From a checkpoint of a small transformer trained on Wikipedia: no biases in attention or MLP.
Each number is 500 + 25 x the weight over the matrix's rms, rounded and kept within 0 to 999. Layers, rows and columns count from 0. Numbers have three digits each.

# down: layer 3 MLP down (transposed), 320x128, rms 0.0782, rows 63-97, columns 0-127
# gate: layer 3 MLP gate, 320x128, rms 0.117, rows 64-98, columns 0-127
# up: layer 3 MLP up, 320x128, rms 0.121, rows 64-98, columns 0-127
down63:462518459503509457490500517502514469462468531478484523512515501455509509503484504530486504481491535509516522517514473503505489523472546508552567484513490491513542526475508485490457476503574475497495542508471481494513515471497530522508487523468480475516507518482521491511543461493509523475505510484511518505484461531480523511453487491520521514515490509526511483516452518494482514482491
gate64:493547517522526463528500532449499488521467514471527508492540490504484489516494498476476526527512479474523554513494515492520543526502480529514506490537520512491516496479512462499518521496494472445517489521466465512516518477510468513505492477476526505522501531499533510523531510527490470491481523506510511495492523486523487449534529459497530510504514496539497527503503478498495538513475
up64:473520503481474468528471487522511500536493454478511476451504469477551481523504471488476460462514464457502499443463498467506520502553471495490489488539534527517517523455517494543486490536473498514544491514451483512475502523521500505489414483512505543511502493524479475504513499461491462493503500453477548472527488479481518518503502535483497516478481507496526497480518529507505558530514
down64:505497535500500488492442493482543511506505513517482509494512483521511505470475515496490524505489475530506509470479493486459542511486505504487510485504539505499494546498498510513505476511500525481515488453486524518508493502455508525478497535561542526486473466471531531504475493492519489518547496474462449500498511463521517529492513516543469467496514526493469518497459460524465442489479
gate65:491479535497478487471496488484506530496521532481520487501486511598511495456490496513493542521494541500485481519527474492511518495534526495489493497488509527513519471483489519521514524495511434442479563475481492511476493520484474442464508479532494458515490526474532482512520437470485474525523446499529461494481497481490497477511529526517491466487483487506522546507511509536503471515499
up65:506548489493494510522496527509507462477492481571467512497539478396470479524486497505493475499503463499530524506451518510490483481487465509543533508488484459517506517507518542498458479497491540520516463492506509528502521467505506532510517539490517480491519488540500551485490529540484522475491537479469527506503469500507500528508497499500522532498513534501494459476485481470498528490505
down65:559522479495485469561479509528461448503504478485489510540502505483531540545521507489540490507447506424526535528453459518518470515445431458531481468528475457447512545508532510478447484517594504520475505484511487518503487511548531479522484510497510529473544478493456512493557575504527546499536530541532555494512454470479481474468467533438509478518472525487470535573497490453412446490498
gate66:486483491507455550482489523448466511498504483492512491525499493465523528541479497503502493493504491509512500491473489480537521492474490534518518527465488490500573522466488551521517501519504515449553510528451489533522496461473508534510531499486492525495479500492462504512452500539525499497497519459505526489468487475527523503487488504502445468442521519483507503502460450507503463464519
up66:484476470476515477513506451465510480547515489520481514496551552525494469490502492482489501490482480511518496505498498527464510503517537467488474514513493534474499458504506463469482491522466476499523481466507510519526473491508505481501464543503504496545500465473527528518534495476498503481517513541515437521526531507508509502456509474541498522517473498503486520512495482526510533499503
down66:521501509506478487460505523521526503523471513473526481501496470535477501527454514502512499527509520495546493501558517472496542543440477460489499505522535496492485542531517537485537545481528511453523503493439479453502495515483507499503517510527497471465492495487497509465478486485466551453470472471519546490481458507485541499515500522505481481495504511460512517502473503480499471484482
gate67:491459498504477566545476476490509519506485531464514469523502513476484503463496480477493476506471506520467480512518523481493478497470484463478484468523493505529534507479526492501473490495509446513504502534531527525517470512492515466511528504486493527520490498509495479489501491456475521512490501479499498491466479480462482526472488502508505485465507491483496509455513463474488475544545
up67:474511482465481527493482489483524502524518522470494468493448506535524541530544513514519469495523505503524489503502481520441508477521503459481494468515470498546488449482510517464489513536476524526485482524498523534518468511481501531487499482480506533522492491532522476538442532477500484513528506513512481487490469497511495460524512480530519505491477507499519472490541499467503541506502
down67:490508511540506499485553510527524508496489468499471480512492498487490509560480533529500464449491524489500523453480515481493520520475487451513510528513480514477546535489566542472535490495513459541503508486524529484500565475509538467505526478487491542488507547540531495522555469501499480498466508489490471478464477487494497507531523501520509475526515493487502525529487503491485524439517
gate68:514471485492496506494474467485523483454532508509491503481532514504525499505518501450538490498495515512458516468507489510540501522488516495476530451530476481479517510494459529498519515474480511484554466536513511513498492487485515524538493521525541503513498523535490495479572495459436525503542494526520565480443468490463460469545516534457534511439518518483538458520492474516490492501478
up68:518523511544470517501496512481503478526491525505477546475468478542532477537511517456471481524512511521546471543477487492511479462516542528536491492483524457501515496521490498523467470502480532509505473535493549505506508478505468538535480548504484499499522520528515523536499486490571537498536548432547515513483521473441508482508493499513522498488485509511485510498525511495509486485566
down68:528507557497500502524526545506480467545441528482491492531494489496464462501466470526472500539507500508469479511540518532486497499497470491486480512450496501529511478516469485523489479478465444501480482475480487514547479504488491498468540497486495512503455484415514518526479510486483491512474471515512498510502534499533518519467479451509471507498541486501524500478519505529466503491539
gate69:500513518528523529508478514448504498508466479493527515547511501487521485524459517500464476515525462481527495503483537493488518517510487430480457478472472484524512494479503524499523489515479498460478504451504470471502450464527511504506524512462458524466525476502494550519510495496522518527491520543493515568475499529485487486520514504512519546521465488504491508479520518512484477474534
up69:510518537497503435498521532480535531518506514470485500513501542498504508555431517488483445486489477510538516486483528491509508510496508469492523521485505517532523503482491514489488501489514468475478529488455512484515492493549477511507479526467498486512490497538494546515481510478528530481517501461556500503508475557515487510503495500477516515491459478523474559456484524562502469505494
down69:464526519483516503519500492494511557488434488528467533507498435536496487461489473502446507479548490472469473512533506523509525465458526536479511525488501483484537434526468446491488520517496524525504496467504531520494516492481558485501475485517484493494442491465511470492495474484477522522518496535472487505528505478467509511540507479508441463478506481460484473496485452515506489505509
gate70:562484502512504491473537478459471540496475505508488484490556499506478502478491502477524441508524510500503513504538478530489529530510538495478488518449519510504517481523502484472501512468544494473450500511476492499490497478484487509507468483500506522520574507499491540490492506532504542480480496461524541473479509502518546466500509481504518504501520554466508488470501514518490507524550
up70:433527505480518490515535499479504469501528485517506490520483531512483576467488521511488546488493533498471484518514444527518452494481517494491512503557517502472495481505474475492490487557486505476521511531509539503498552436463518469471509508524518535480486511475538488498486503497476471478524517551480448498504500513486466491481508510484488496485525476500512511520461463514504517541500
down70:495474456504492486470466476472524535532489524536521488493534487498526515481524476521509452494522475485523519514477484512458505477434537504481458468467507500467482503500514484434519563447514468471519488499469493517489514551513469508562465506465493469476529500494484515507512526514496530501557547502478516471528480445467492472507526502496490513490506516507503458486522525514467486501492
gate71:504502507503491488491494510544510488500564522473583525530513488497468456471489537535498524452465500506471499520498486483503517528506488512534433464545516500511468545489467475518508518533459504525520492482488505454479505474481488560458501489507532493510516532484513485510575493462501486533495421455477474463459508516524494482469481506522488474519511542534471482488461532570517505515527
up71:501514530508470523509511519469470522476473541527527509480436465474481538492491521453531500449498540496534411509499508507518515439528539504472568521489495543486521464459478490509520513508505537541490453446476503479446500497478474486504500489578471502500454478497470450482512520513461466497494517523516505503492483482514510460536466484466512507464509477525530514497519453468568474514517
down71:554430510498476495450472484493462481486482521523510476497487501485485493534514478556505464515484495497498501466488534502509520526476543479494497474467541483563461467481465505516493502474555483511487484472473487475535484518544441497510495554526500463470496487555507495550501503568517490527504538527496537515490509472525502517511464525490521463517518438467530568464521483474459486524494
gate72:487485512469500521563480534462497472505436508551493484523466446504537446513533492480540479467529512488524498516535494520519505469519465531493558509521515457523465502546518503514512481512498518465514532493499509499512488533452526510527484500498541499561449416498526490483483508542555509491478496517539473540448521502488477508523525503553497501502497528483524534479494509547470504491543
up72:528514497518489496521435474495497520455532513495464489496497489486500494519469554525458471479523474484503477470491479503547512453506519521504486498500493499515516523461493508518499523520462502548525489444494459503553481523513536478477477455506457475491477510496516447489494513521507524484514483515490525472519527502496502497499463519461506465506536516476502494484453492457500448496510
down72:469504515507468472512505579494450481515489484466499553547520486493488519491511482527547505521477497479460517546524492501487527541448462475511497448508501481499504483514511492498524515477512534529499491512500507466511519504495514489489513524463512531497504476472516507529524474527488498461450473464430484445480457520495485498528513478522524543475527512526501498489490509498492521522474
gate73:522477471480509515517455483502508496496506489548508509518487520467511491475503489461507456473494514500480472454528492532514485496526526484453468474488505546508495462491489545535519459503475451457528471513481492467568501511489487533510497534489478509504518515502492492514463489471502542492469528506487485515493512466509496493528457487508438514492468521483529522522517522532496516499489
up73:485480503541486527498544530489463505509521459541497525545454473500518546517519511456463556517490511478491509492516510501543476491512495478555536495549468487486485503457463485500495540470489499489476522485499540476450511503510462509529501469510488495503511524495494484479513513549484512452549494490465472461457492522495496511468526542502527478542497474525458473566498493485479471523516
down73:528488497464550513492508478519477475482473470522489478521536486528517495480525497478475477474477534509481496523490468509484466477479522482512534506459544499514446463521537538502489479497500510492484504494503501505529544461489482501486514474492509492517487447501519517509513491496546499513511473494528537508499514499442460515523502503471477521494453478512534535477482502524455492492526
gate74:484512522505516475503463472554492552491503516486488506465479520505501478529471502486501523512524470480483510492472479492512529496534474474501476473509503535458511459470480460502463508530462515527506513506494542556540534476483508520508496499437507513509499457513505476488468502516545426464479493526517447540511455508471510499506518511495490444481452476512492512523524497510495496480523
up74:477544548448515515563482513509504498478504516499480457521523460557477527518520485430516491509510538509511473539501490534511535504521457455481538520518460487441525536488469503498522485502524482489519506505487500497534506502548517518511477489489516467452506513488519513493451514547480463525464464527535485483478524474499488506502509513530544526503475461517517514499543513535487452489489
down74:532482492496529454498474488508452422450545484534493496480484521459515479519503460483466545469485469463531456525456501471526490543503530524506488502509478508516502468549441490490522480493531526545462513486464485498502460468518495504504499474551539516480503495529478544452516491493488543512490475521490513491514467565492495481479503477433465470475497512458505487471493473485479453539507
gate75:545508457510551488541511517494491482482483519474539529509459468477503486488506518489508501472498495499494494501501508495532530517489483540480442493461530496524541501486500525489496515464483504529518477468492507517522503445492496478499466498473492469458484498491533495490525507504495499527503497506506521475412534534506523497523520514501486505494515520529484502475516491513487474489498
up75:491505491490451530471490496461512506507506507550516498485502492494485486477471487460522472525503479459511497500459505504489471475494530487486503532467472512501490512514452525506487508536501483470470486539549505495464513495492476492495503514493494485505498502519516501476458507470521522478481525469481475544509503465503517509476468476507486480556472521478479509509483503548526517539482
down75:517485486512477557505480519521481481452491499473531501515528506496527463494498530483498512497483492529522506525545478501524485513518489496502487487490501486485539505473504491489483539518496504519533531491542487503494502518507518476491515503494498500498454529500514504509503496553501472529556478490518516495454484513464479478530484556499502513507442484477486494522491503509524475481498
gate76:473483493467497458532502513539515476455512505460477569514477473511491468504489509504503506465516499469537462560457516550525474464539467487521525509503504468471471486503503488515550487554471530537504509509472523496494536496520500557513519494486515491473503511507542498493514520519492494500516519506520474502500511515522512489532534513461522520526463523478501498558501518477501459497494
up76:514498539480555503475495537488479470480486541498498539483514481444529480483546518466487475454444518454473521515505533463518500482468497545474485495529536478494485471505504483496474491520451451524498495529464522463489483510495440504533482512502534509520459524515525506466481514496526501462492497468488504530454532518473453510521467468531498464511497521484481477467491479535509502470508
down76:471517486514465536515480536519499514522487496483490484487498517513514531571448499497473495502460542521527495463506502500539473500529478511515505521505496508492520509522458501451512467481483539532516510508526491510508472490496480498508514500467503488501496510474483474512517466508484503536511511497516494468557470506497581517495495509516496518517495484461476506480480519499515522506524
gate77:520484500531532494464501456486453515541509515457452465486516502517445485505506479498508468491507487487493489533520509507548559523522520508488502502513499505478457511531485479467507495538536512457497529487512481529464499540522509463461503490517486495497484512505475477493514536553471550504454474483485512495495528474522508538538532479508505498510491499517505516488485520521534499490543
up77:469512477545452550539489562525472519510481517545533476544459481503450444502484481475513553496514503503457477504513540524496467476516538594509534509462504505546466533517456498507489537462452472495492507495515529490508498508496500521497521489497500473542506499491500501496500499520503474494461473548497445500492539511499522505510506490505504520504486440528493564544470530413517500544485
down77:506481524497566479485466483449491487542498525505544523512518485507551537482511513490487465506522492481496536512500505509503512501435485463503464473530497488479506513495514518531513515531492512499478495527485453471505475532481494498493475526500496499495489493532462516475475520512495474479511521472491502539478450486511482468536483531480530493515452533476502506480462486514532473480516
gate78:513464478517521509481501527489467514491472544549475487476530491491479515515506497473498540495516511491499457495516489542499507478476484512480548460450494525492472487480495520472503486505550455512511521503501519491460520513499490507501517505499518500510511517503495486471522521520471555468487502470495558503535482513475481483509512481509502495512536508506517453510534487498474485528510
up78:485537493507475491526509495482469489471515482475486478499540535495491519508451485504477491513520483534520541469476473497522515520526498477485492498486475513510533492478532496474497486484502527483480467487502543475531474519503520512496538481494503490515511503490512523520505529520509470572480542521503507498523513514493533528478486494514479516477486489501465445499509495508489447493517
down78:524468524494483518530516531495530464518516470492510524502496538483485490546500487502515469502496504509553521527485551471501494515503522464466519479515492501508521533500481515494505486488478466516495530505516489480488458528531469494508473544481472469491495498513488557468495482500532505523490497516511450510499485505474509467472488524474520529477500506495530532484520494514525528496524
gate79:506505501499500504504528494502490540509502456475495490476486506494500481526501483515524475470495515508489542484488519492511526523477497513515464483541509506479522501478504522491509509489509503468503494467505514509483516492487511497499476501508513486510517472528499521508481469532498449509506491470501550508469459503494486506514487500499500484491509520482485503498505502511514496499510
up79:508501493483499483498528509506520504511488460517528507502495520507492508531516506509504485492514507515495508479480530484510512504504466518500456475522462508482512512494482522513491506504499480479521524488529507505490497498495533516495516509508504509510513513501521491481471476517461485490545483491508529502505466542515500504489514489511476496500494522500499508479514509498530457501486
down79:506497516468482525485479506486491483508529527536505522488498490534482513501506505473535526488493499509485491487505485467465483475520518507467501521500514510526508496519485498484545500478491478482485514504499504487469493470536506501511491517474473527503484509475502456487502525497497466499466495506487468486483507481508513501491487484512503545475509494494494474477501497507480485500503
gate80:454514508517446539494453529501506484506467469518484488527479531516508490503457481478526493462503482491558446502542514504519546539445494511486442519483481438466485507484515498476474490531486490467409483494507506513503490514517537490452526504500494511523513518535516491451496525469505490502536520504505503510480496497530492463538490508570460527501507492486508449492511485530510521499523
up80:485505438506518490489447494510516453498518506475536462520539526494534504496515480481509522483509512452485535512502514515499531447502523523500539449477506526520535547474534473501486507498489502515490473560541482519495490474498445519514488500486522509516499471429529528513503505527512526515519517469475492499446519446486495525483436475542474520485501490479498486498509475470458519496480
down80:489488516501502456535556510507519472474445533510469522488493481532436478468474493507471468490442509516513488473502533529465480539507467476505471525475556523472476481477499489522527534501506438484479525574475496549505520495554499499503534534513508512493511493556507487478497512474457460446508454515498501492505487529510514436524508520479504518457522501533487506491489544506504471503515
gate81:498489509473473528471503533492516452467511517500541465513537477469474488506489519454437524476477503517444474470496531452544498475517465497523514479480477486491505536473538521487511512507443479551514533533503545538502545468540485465567471513524474532509479498551463462498473479502503489509483527496505533528514523512528493515464548503512486525517464465548525479481511512517505531495473
up81:484509505517486504477490469524471457457509480531493481503480501471448488459536508461437473501494515538523504495512489491512493549512435486518492485499514482493492543494541511514496481537523451511474500496484506476475513481458496482524526526554473512463500507527476472511461477541548497543492461464508464514492519555496504508497532467513509480492461483517455484481477484494479467473484
down81:543494549540486532516484513466518504493495503483526501523467494498513469535484483529518485438490482479492462468484490477490472511495490467485523471511536477503476521476468501535479517491468524495507564511506508547485503501485485527516498468483488477525490506476500484518496542491486489506504527519502498514513491488497524487545466536467494499471516524508505509500518539513520557476511
gate82:479469552481509486478511483455486530506524519531468471485492516501510500511541461491485518488478536505545480529508514438525494493506513493519499470519462471511481513499425490542479485495538531543465511519468451534495460483514453474475540535471497524513514525497494474493557489540515553474533511520548470494511525535472512494500488514500539517487489521469491563476562472527536475509482
up82:467468523478476461489465523484488510467510545516498487496521517513518529459512503472538503462520499470529492531500480458498544526479516532498489531467512480528478500502476525502441493489516537511478510562499516465540469465498481507516551518515471527459500488467494537487535510526519503504529506510506490509506489532495459517558483483502490509473494530479469481519519445469503517545484
down82:491450476500531466480551478535505476509532514449454509489520475449470511531484485512526527511483467453509522468474454529498517553524490477513470479544519513494473473472528451516533482527493499485479517475476507512507513528524503510492541486533530507479488499515525525482491519496524514512473496459487506511453525483485531524528558487463460490499502554496521504497511462478493424525534
gate83:501479468521526528460535478495488516483481534487477506569523491483500430508512520492503478478512479482509481503521484489481486480520500522478500494506476499480532461531492498485491498502443474496513518498515526516504497490501470478465505491490493485492483484486498506529507491527503478533506527483527490476483509490488486507509528531553538552522534448542501537496458496480485527462501
up83:509493530488527527499457485513516515509469540477511547510494541517467492505482548511514481540492475506508525524514514503481502480514489531526518482515485460469491434514498543479479462508479510502525511525500444484508487527486485433514525505492444489518470485533522519540442473474525505512544507513507524511525481470517485466468494506544548537531482471503512521513531504509474476489518
down83:499480487478569549505514499478495500568519509516477484513483524522528519464491467478521522503514460516519504488528482492504494509489519459467492464492536506519471540517476525513518548490497486504490476457504532516486524492466498543536459520501444485504442486510517486506506473436496491459484500478545519495485557532473527542560480504473470505514519527471472494510509499486483515519477
gate84:544549484489494520524474523525492474515493489459493513474485489482457489501483507492458458510485559512463488487526541551475518522486521514490529505488483541434500499517479515502483494462511476510502516456500504512498529461501500506475483445472506487466555524537557496468465518433496521484486526489476493526489561468528488447474506510481467466486510526498469508455466470435459438513469
up84:470515528497512450552499530544488498523535445457478504473496541509496498485496481479519409531536478457522417467511487490565520539462544471512537476485458507499487509505516525484554510504514506527502528495514535529486547485484501519466488474499518497485544525531512499499523534498471484501499486515481438547512498500481479540520469486480497515501498497452474472520450492454480477560485
down84:488477498504532539458475479496474516454441561530546496529529463516523517474565511470498508504510475527520498479536525563498524490506518488522516534500507489536521480501502558481475514532465495464534512467532514500534503482498522498528498491503503510505498498468441541503457507490515467485488515475528507491509523478523512508510476483517545512493510481490502460509538493513497473483547
gate85:478491501505497507507506535486494500512564493490506509514512501486480512475526493533501513492490526511509510504501475464526541533506535476504508498517487443505488529507514483496496522485522506502477474495527461507524508500482500496500493477492510526497503460514507504513508503524503512489506494512512526475486512499495503504488506489544514514516516483515486519510473507527509471521531
up85:521502520525530542511508489483480521500515512515511506508486485495476478490500501483528507510508521492521515501502497522478499539488535510507480467523492461496531519511510480497471494486510512519498457499502474541474519540492489502501509494514503521506496468498519468481529502513480492508465500520531512519495470507503491493443486474528505512505538475504500497484523495470520502496483
down85:505507539488483482498476450493503515471503490487480489518533461503515496484486523486506520463508508542488482508486477491503471491492504507517530481463513506527498495495485505515481475463488517499540506510512498496485497496479515486464506499486505469510507530488503496476477533446500506494458463459493480512497496492498506510514482501517504501484486483491484498516477496529505514476507
gate86:455489471519523508488488539499482449499478498489491582481469503492509522459501489502484525489510472513486461493486543492530521468514489460535476517512518485497498497489506470539493486506495493556538501524517504494472506481490536508503462453526452485470500492484474489517460496502529487474501571527510478482517498508498507477459504505492457478533526547534531541534475486523526504491492
up86:534528460537506511481444477511505549510481465521495478512460513512497504438480473476500478513547489495482499519481486555499490453537492490507494510535498459451464476503505462486520501475525532503472498469511523502490497516439511505451488452539494525483513515509475463526493495491522515462541474529460510498548525481482504484494524532507434498514471536504486520491500450447495503539525
down86:521468544524508498543530500511494508514447475507467487515485545507517467509509493484463482443452523495529489489523506468549488511516547513474511469537516531495497482494464548539504521507489540526493478489506527516533528446558516450513503476517464507492494458494474509492509491487523489547482528460504499539498475471449504482483496502481514525479498500502481508498494497488488522446465
gate87:510501464508497495483458487519462521493546515499477498518523506499492521476504497463534553498508507474494451537490496524522517509480505501446455457516509487494528501459530546497480518502484504509513494453529497513526511495526521529486499517481534524490492464513489477483521469512533495501514495496479520487498504487475479492495483462488483480522536524512494492519534532484496492513511
up87:510481521504526478515544486502484501554517516490509484492516511492501522481484498480539513487524507544494482516507523498527482493456511524519519508518517551472480488507474490500510513528537529475470499508527514507508482517517511464504477525524502490500485524490522466543514520533470537540502502487491500463499500467497538489520502505531497486488486508541512444529511471490496476509499
down87:488502535514535490509514503501511484532492512498494447555571541482527522504529469508467512518508516501435535494495510501514518492471458504477475502496476454497510500498520492521526487526489481514526486523506484451475533491495504508480504510513517472505481530518470511532510470469490485468459495547512527519481541487512499517504492479499458482484500482551521516508523486522506469500478
gate88:478465511465549480492522484526515493525511454482492487467528510548470480488503482543488500480487482511442499500502523503485527501557509508501500476526515482503493500455509541464513514451513519508444526515509503481506475533466518504481489527481535479515514550499480496500497511498507512472489465490514484525473514486493501501488494478472470483506499517507481520485488506521475500501507
up88:524495467503525481487507506493485542508497520478524464527481514500485515532512527506479513483457523516560523476501507466532476522468549502461506503475504491521521486494560525491546474526524501506503527510512507481498471492513508506554504507518549501457478523514510484502438508461508502502487508518535496440508481467510510482498528548554493493487497492465499489525482500449493515542535
down88:522520484506500553495490502532493493474452508504546461474528478542539523499465474486487448477498474463496481483498501487475502531504517534484502535509467475505496533493459480497517503479479504477511518511523516513489479475496510500501490499479466522522514482486528534493504517539538468499507449503495517529472460494495530508481482532464511497520552486477480485496504478516546546470500
gate89:494498524492511506459468470473531508471489500488468491513490527531487535453507458478532486466499537511552481455521505487478501501532455509490486440512539558461536504493477484473518461497509451489497522514547502540521517526489521491519483498508468500504472482501526477502477495457522481476477537469518510483500476530480489514486491478522505452548517510549484506502483438476496487496526
up89:537515510525507488486521505510530500500467470569522544515512513474493497516466519488509549462469481493499521442542521509495465509499506546514519504500466526524491495523462427466529490486488511497496524499451496482498460463474494502496530480482509518458498429520491482513485506516488493499484491511462511529518556495548477498516462513537548500483494507487461519525526527502531491460483
down89:507518499497501438484499562501493502504501471526493497499535502494475485481485515523486526545481526521501517503459515505435492526535470453517487479485526466537528480517508508521483493489533541446507514495479524531517503514518471530536478491518472523523436563525485533486495459527486483507531506480524500503473474500482531515536482497457487491538517521480507487493470434461489462512495
gate90:511456473497507515499483455495495474469521481495548545529472520523545487465513507508502501515494498496525553501508519485509527522480481488493484523474485496495508509505477527508472530499509485496502515541519518515505494526506502526508478497467479462509527496511555511563520470491477544513514483496478450489490528498504510534500520468484524475459536512511493511463462480471486477494510
up90:477495495522513524534516505511505537486436502485504505527492491487517503501490508515506521480485499552534503502490523526555483477492485503481487498482521514494524487544523516519500497457519505524539513517531509504481488501478510525501477478506513466480491511527479516510494489479476521529526537508540473509459489536504497502502540488474515502470523543510504523476505516500475463519520
down90:500485511465475497452510521491513493481544511505496523507528488472480479492494506499549466521504491483528491481499510487477489495520485485535523509499555483533461512460497498486492515487485522476474497471500466528494486494522488538465516517506478496509513492504438528484500478512489471532481498480546506448504489523522490493513463470506493501502477488515513516518529478503503460499476
gate91:506480449506504520530526499501492456473493508533483478530520511498512497529467478537546524482531502483479519435532489516487534477477509522475477520485507486528501515496472514521459448541484510508505487528544494498480457524493524487571459491445539507512501524478488483494498500461507506527506467501504495499507549477541540508455468511492533470444491514565518461483516548476498520489521
up91:502486515492504470505535489484502510472536480534451491478513521514501524503498506527529497500543502532520453481426539508479481468485502519526492534497492499525500521531488482520499527511541564495478478495480565487519515487487521495506500486474469453480540485428455546484526514529462507509463474470500516468503477471498547517485514502513529503481496540468487494470521507529514469480546
down91:511510496469459505549496508461527500461448507471509495552475493538499463551535506453503506501533509489525473507491524470487489524519522491492503535471510485497498488460498510506499538506489490476497478489525479519528525487490495515534512513484553518532475534494548477481498519474484463464499557464584487476489527498530489505497479509466489575477510501470521465531432536519484470505492
gate92:574514486509503530501486476506482539530485535496554518494532497559538476503560501503529497507510492485490531495499493489470497500537491508497523492507506493483505467471500542494523505517540498526532491472450469555472483534519503509562495542504505472499500458529496533505532457473542507529474536476479511535495490494507491528503515465486519507473492486492506514471500504465490508523507
up92:528477489487481549485523489480474492538527542506537510507516482523513497494526473540511444496496512522497493451478515499457490523494467459475480468496488512499540484506493519504524503487495507496525509498497519475512512550489529542553514532500493517474488508519483527476457473523497454509486508480469527482491513535498505535507503520479496419511493515510480469521501478516485511459497
down92:489500475492478502463479477519515513482497491531481515509432512493510464510492450475477473487524467541504472486524475493477529515489496529487452515508534539477467515507459508504511481493482482487497521555544449498482505496475499489519512495513525519535535462503538517488526489491507521502486491530496497492517495550516528527500468538507498507527530505486487518525508493463504501507509
gate93:532481450505486478457475433515490494555486470491474462495483527484498494461495499487498480516481523555510486524478509472512510540547473493467517461501476497509532487479506476489450502489471483497455508554492540475482511542485600517468514494467501477455456490487532499495520477482535538467470512536496485539492483510435476463507549515548522486478513502580477506490485480540444481468495
up93:481519524487515453518507470483546494525481541486503507483477450478487496515480544463519482472501499528507492459473487515524517495468493481527541466497536468539513489553503467506500542484537517481511492470527509509489501556487503509482492566512474509533460461494538493468471496444509525521511480455508512519492472494564501429494466510513460498512481524527504507490524492533480504564502
down93:513501530458533526494540495519489501511515558498500512459481470465499474509493559508530491516509549535525475452487494550507514517482489472499479558524528519467534495486522566457461488510493478555540521442540495474506476468508475496543503510450490547526473476507493480495520463512443495529499502504505501565431508524481502490516509491484528489507522499505501533480569553442539492543500
gate94:488534493511524486478490535479490513500513517486468499541531465472460506510497493457500487517502541534528494520504501507514496470526519504562512496471485570502526544475482534548522438485495509518488465487509499523489509488503498474504466472460489529487496491546522481507517487484471496453528453509533494578476447524489492492483488508507494541547539509528511498488465468484467494504462
up94:454539467476514483507534469447484526462527454479485510480479503532527522491534494494487485526512564529532513529521533517497505532469494522499528500520496480525476482453563502502475511485570532490510512541464527506467475504482507538513479493479494505481472501522507501484434461459504498537485487480496512437497501432484514505464461545534536509492479519516532514493524538488536500499494
down94:464505517464526486508477484516482491491505478516516503563504445468461462529488487455487487500470500486466492534508525466508509481455547485498514540501501497496489482468488488507490484543487504500492538482556489483499471542480511503491514489522502514487513504452498458469549505524470490453481521488549486506585448532484496508497514443496518507476505476452559488501457536526510506500489
gate95:512502511499482483493497502490515495493504511486505498504499490495507515507493494504506493489484511489507495513508501498513497494501508513489488523507501484492493496501494496495499509507503500503508489493490504499501519496510500493505510491521494506493494504498499494497500488497497499493493505498509489478497505503490503499502502502501502505497494516498492497513483490506492504509510
up95:488511482500513512505512509503497496485505498510493485501511502514498485502498501500504501501501496500500492482512486483491501493512503480509509509505507507493497497493499508495482495498496509497504505515498491489493503502507503488487501498496510512482492510503496524497504509494487490506494492497503498492502510493511513505491488481505499512494504500502495501497502514513488499489507
down95:480492500485484502491498498485498491502502504512507501513511499509506508511504506513496481506499496506505498492507501497502501491499501506497500498493509500504497492496504509496503495500492505498506509500496508502494507500505506502509492495487498488506504502494503500493506501491492498500501507506494499511502481491510498496499493508492502507489483513500478497493489486507496502506495
gate96:458488509514486472513507500453495540510447474526488536495484509493458525483510479520504478440462524488471476522518468550504507472539478523519507492497538468484531552457515467525441519478491518459523504462560471524474478448467506507447495447514524547474459470553533462489444545534522516495472501461465503499503488501526479471468469505506503450487473533523500494506504501515555507478478
up96:551511494511466478494491511477530492471442510468473491521462514528520477480508496514517512507470499526484465481519465501538516492535459547498537539536521497475470496506462501495527450467515523476472397485496491494485495503504530489552475486472523492488526479508480504483507481502500513544524498501519515435510518537533468466529480463452483489524494516555535545509494517476479453474541
down96:462557493502490502516522497527492429521501542501502491509476531495501529548496537491471487515503514522536544516439520521505515474491484446506477488513503478501495511498521523470470537521467487496467510490469470469487475531504506445519501549522514522516475515487505530456500521510503496483490504454515512554524475472509482502445466498491490519482480467492502529499500503516536490557492
gate97:512512510482488495515504483488486491522454494482477502453510501475541513506491508500564478518491488522512512481499502516509465505473492543490577488486487464564491551517471525483513514504508491503499550498488475556497517479514473474470527508533492477542465493506487457513522509542500510486485493485470478533511460525500503470499499499564479507471542499525521500514486513485453483527501
up97:507487510486463486425519478518536518481532527515486510455508494492542504519493456499535510532455539494476510503487532494495528525491473521492463537490465474512488503516459500506510534494530505509477522484489511525528514484502517477514492509460520508459497502539538499480500506504510508494508542517506499573516535529473530502468474525513487466480487504515440536517524520525483502462488
down97:494467529480469539524534511499462539506515498483516465518525496492519492535476507499490449500498491491517551459485447530497494545481499525479535519471454476547494515494494509517492470487518534542521488471521461497502500527510489475491499520490470480521496500475490466519481498521485522465469548505482527498505473528477508484502503494537495495500497488455546496481523438500487508510468
gate98:516501507472538539499490478492502536495496532530481462467522535473483469480512472501534487498504493510487524468508517506483469512478516465530502464474483503505490486525470525491497502490580464465539522432468542486523476480543486481532491534490492522471480496495481545494451529466564464506511476433490480474485535500433512532483477508547494465477470481525491471511477461502519522483489
up98:476504498503460501541492493507525484465477532528477516461510506514487507463512474494549470560497458450489502494487504481520515502520491522458513496522517456480511431468481503559494498505516503485505494576555493485496495498501520503453542514555479473463534478467518532497522489525452473488504519476513431470452533493483495501518546501482520474462524517495496475499531533487475455492552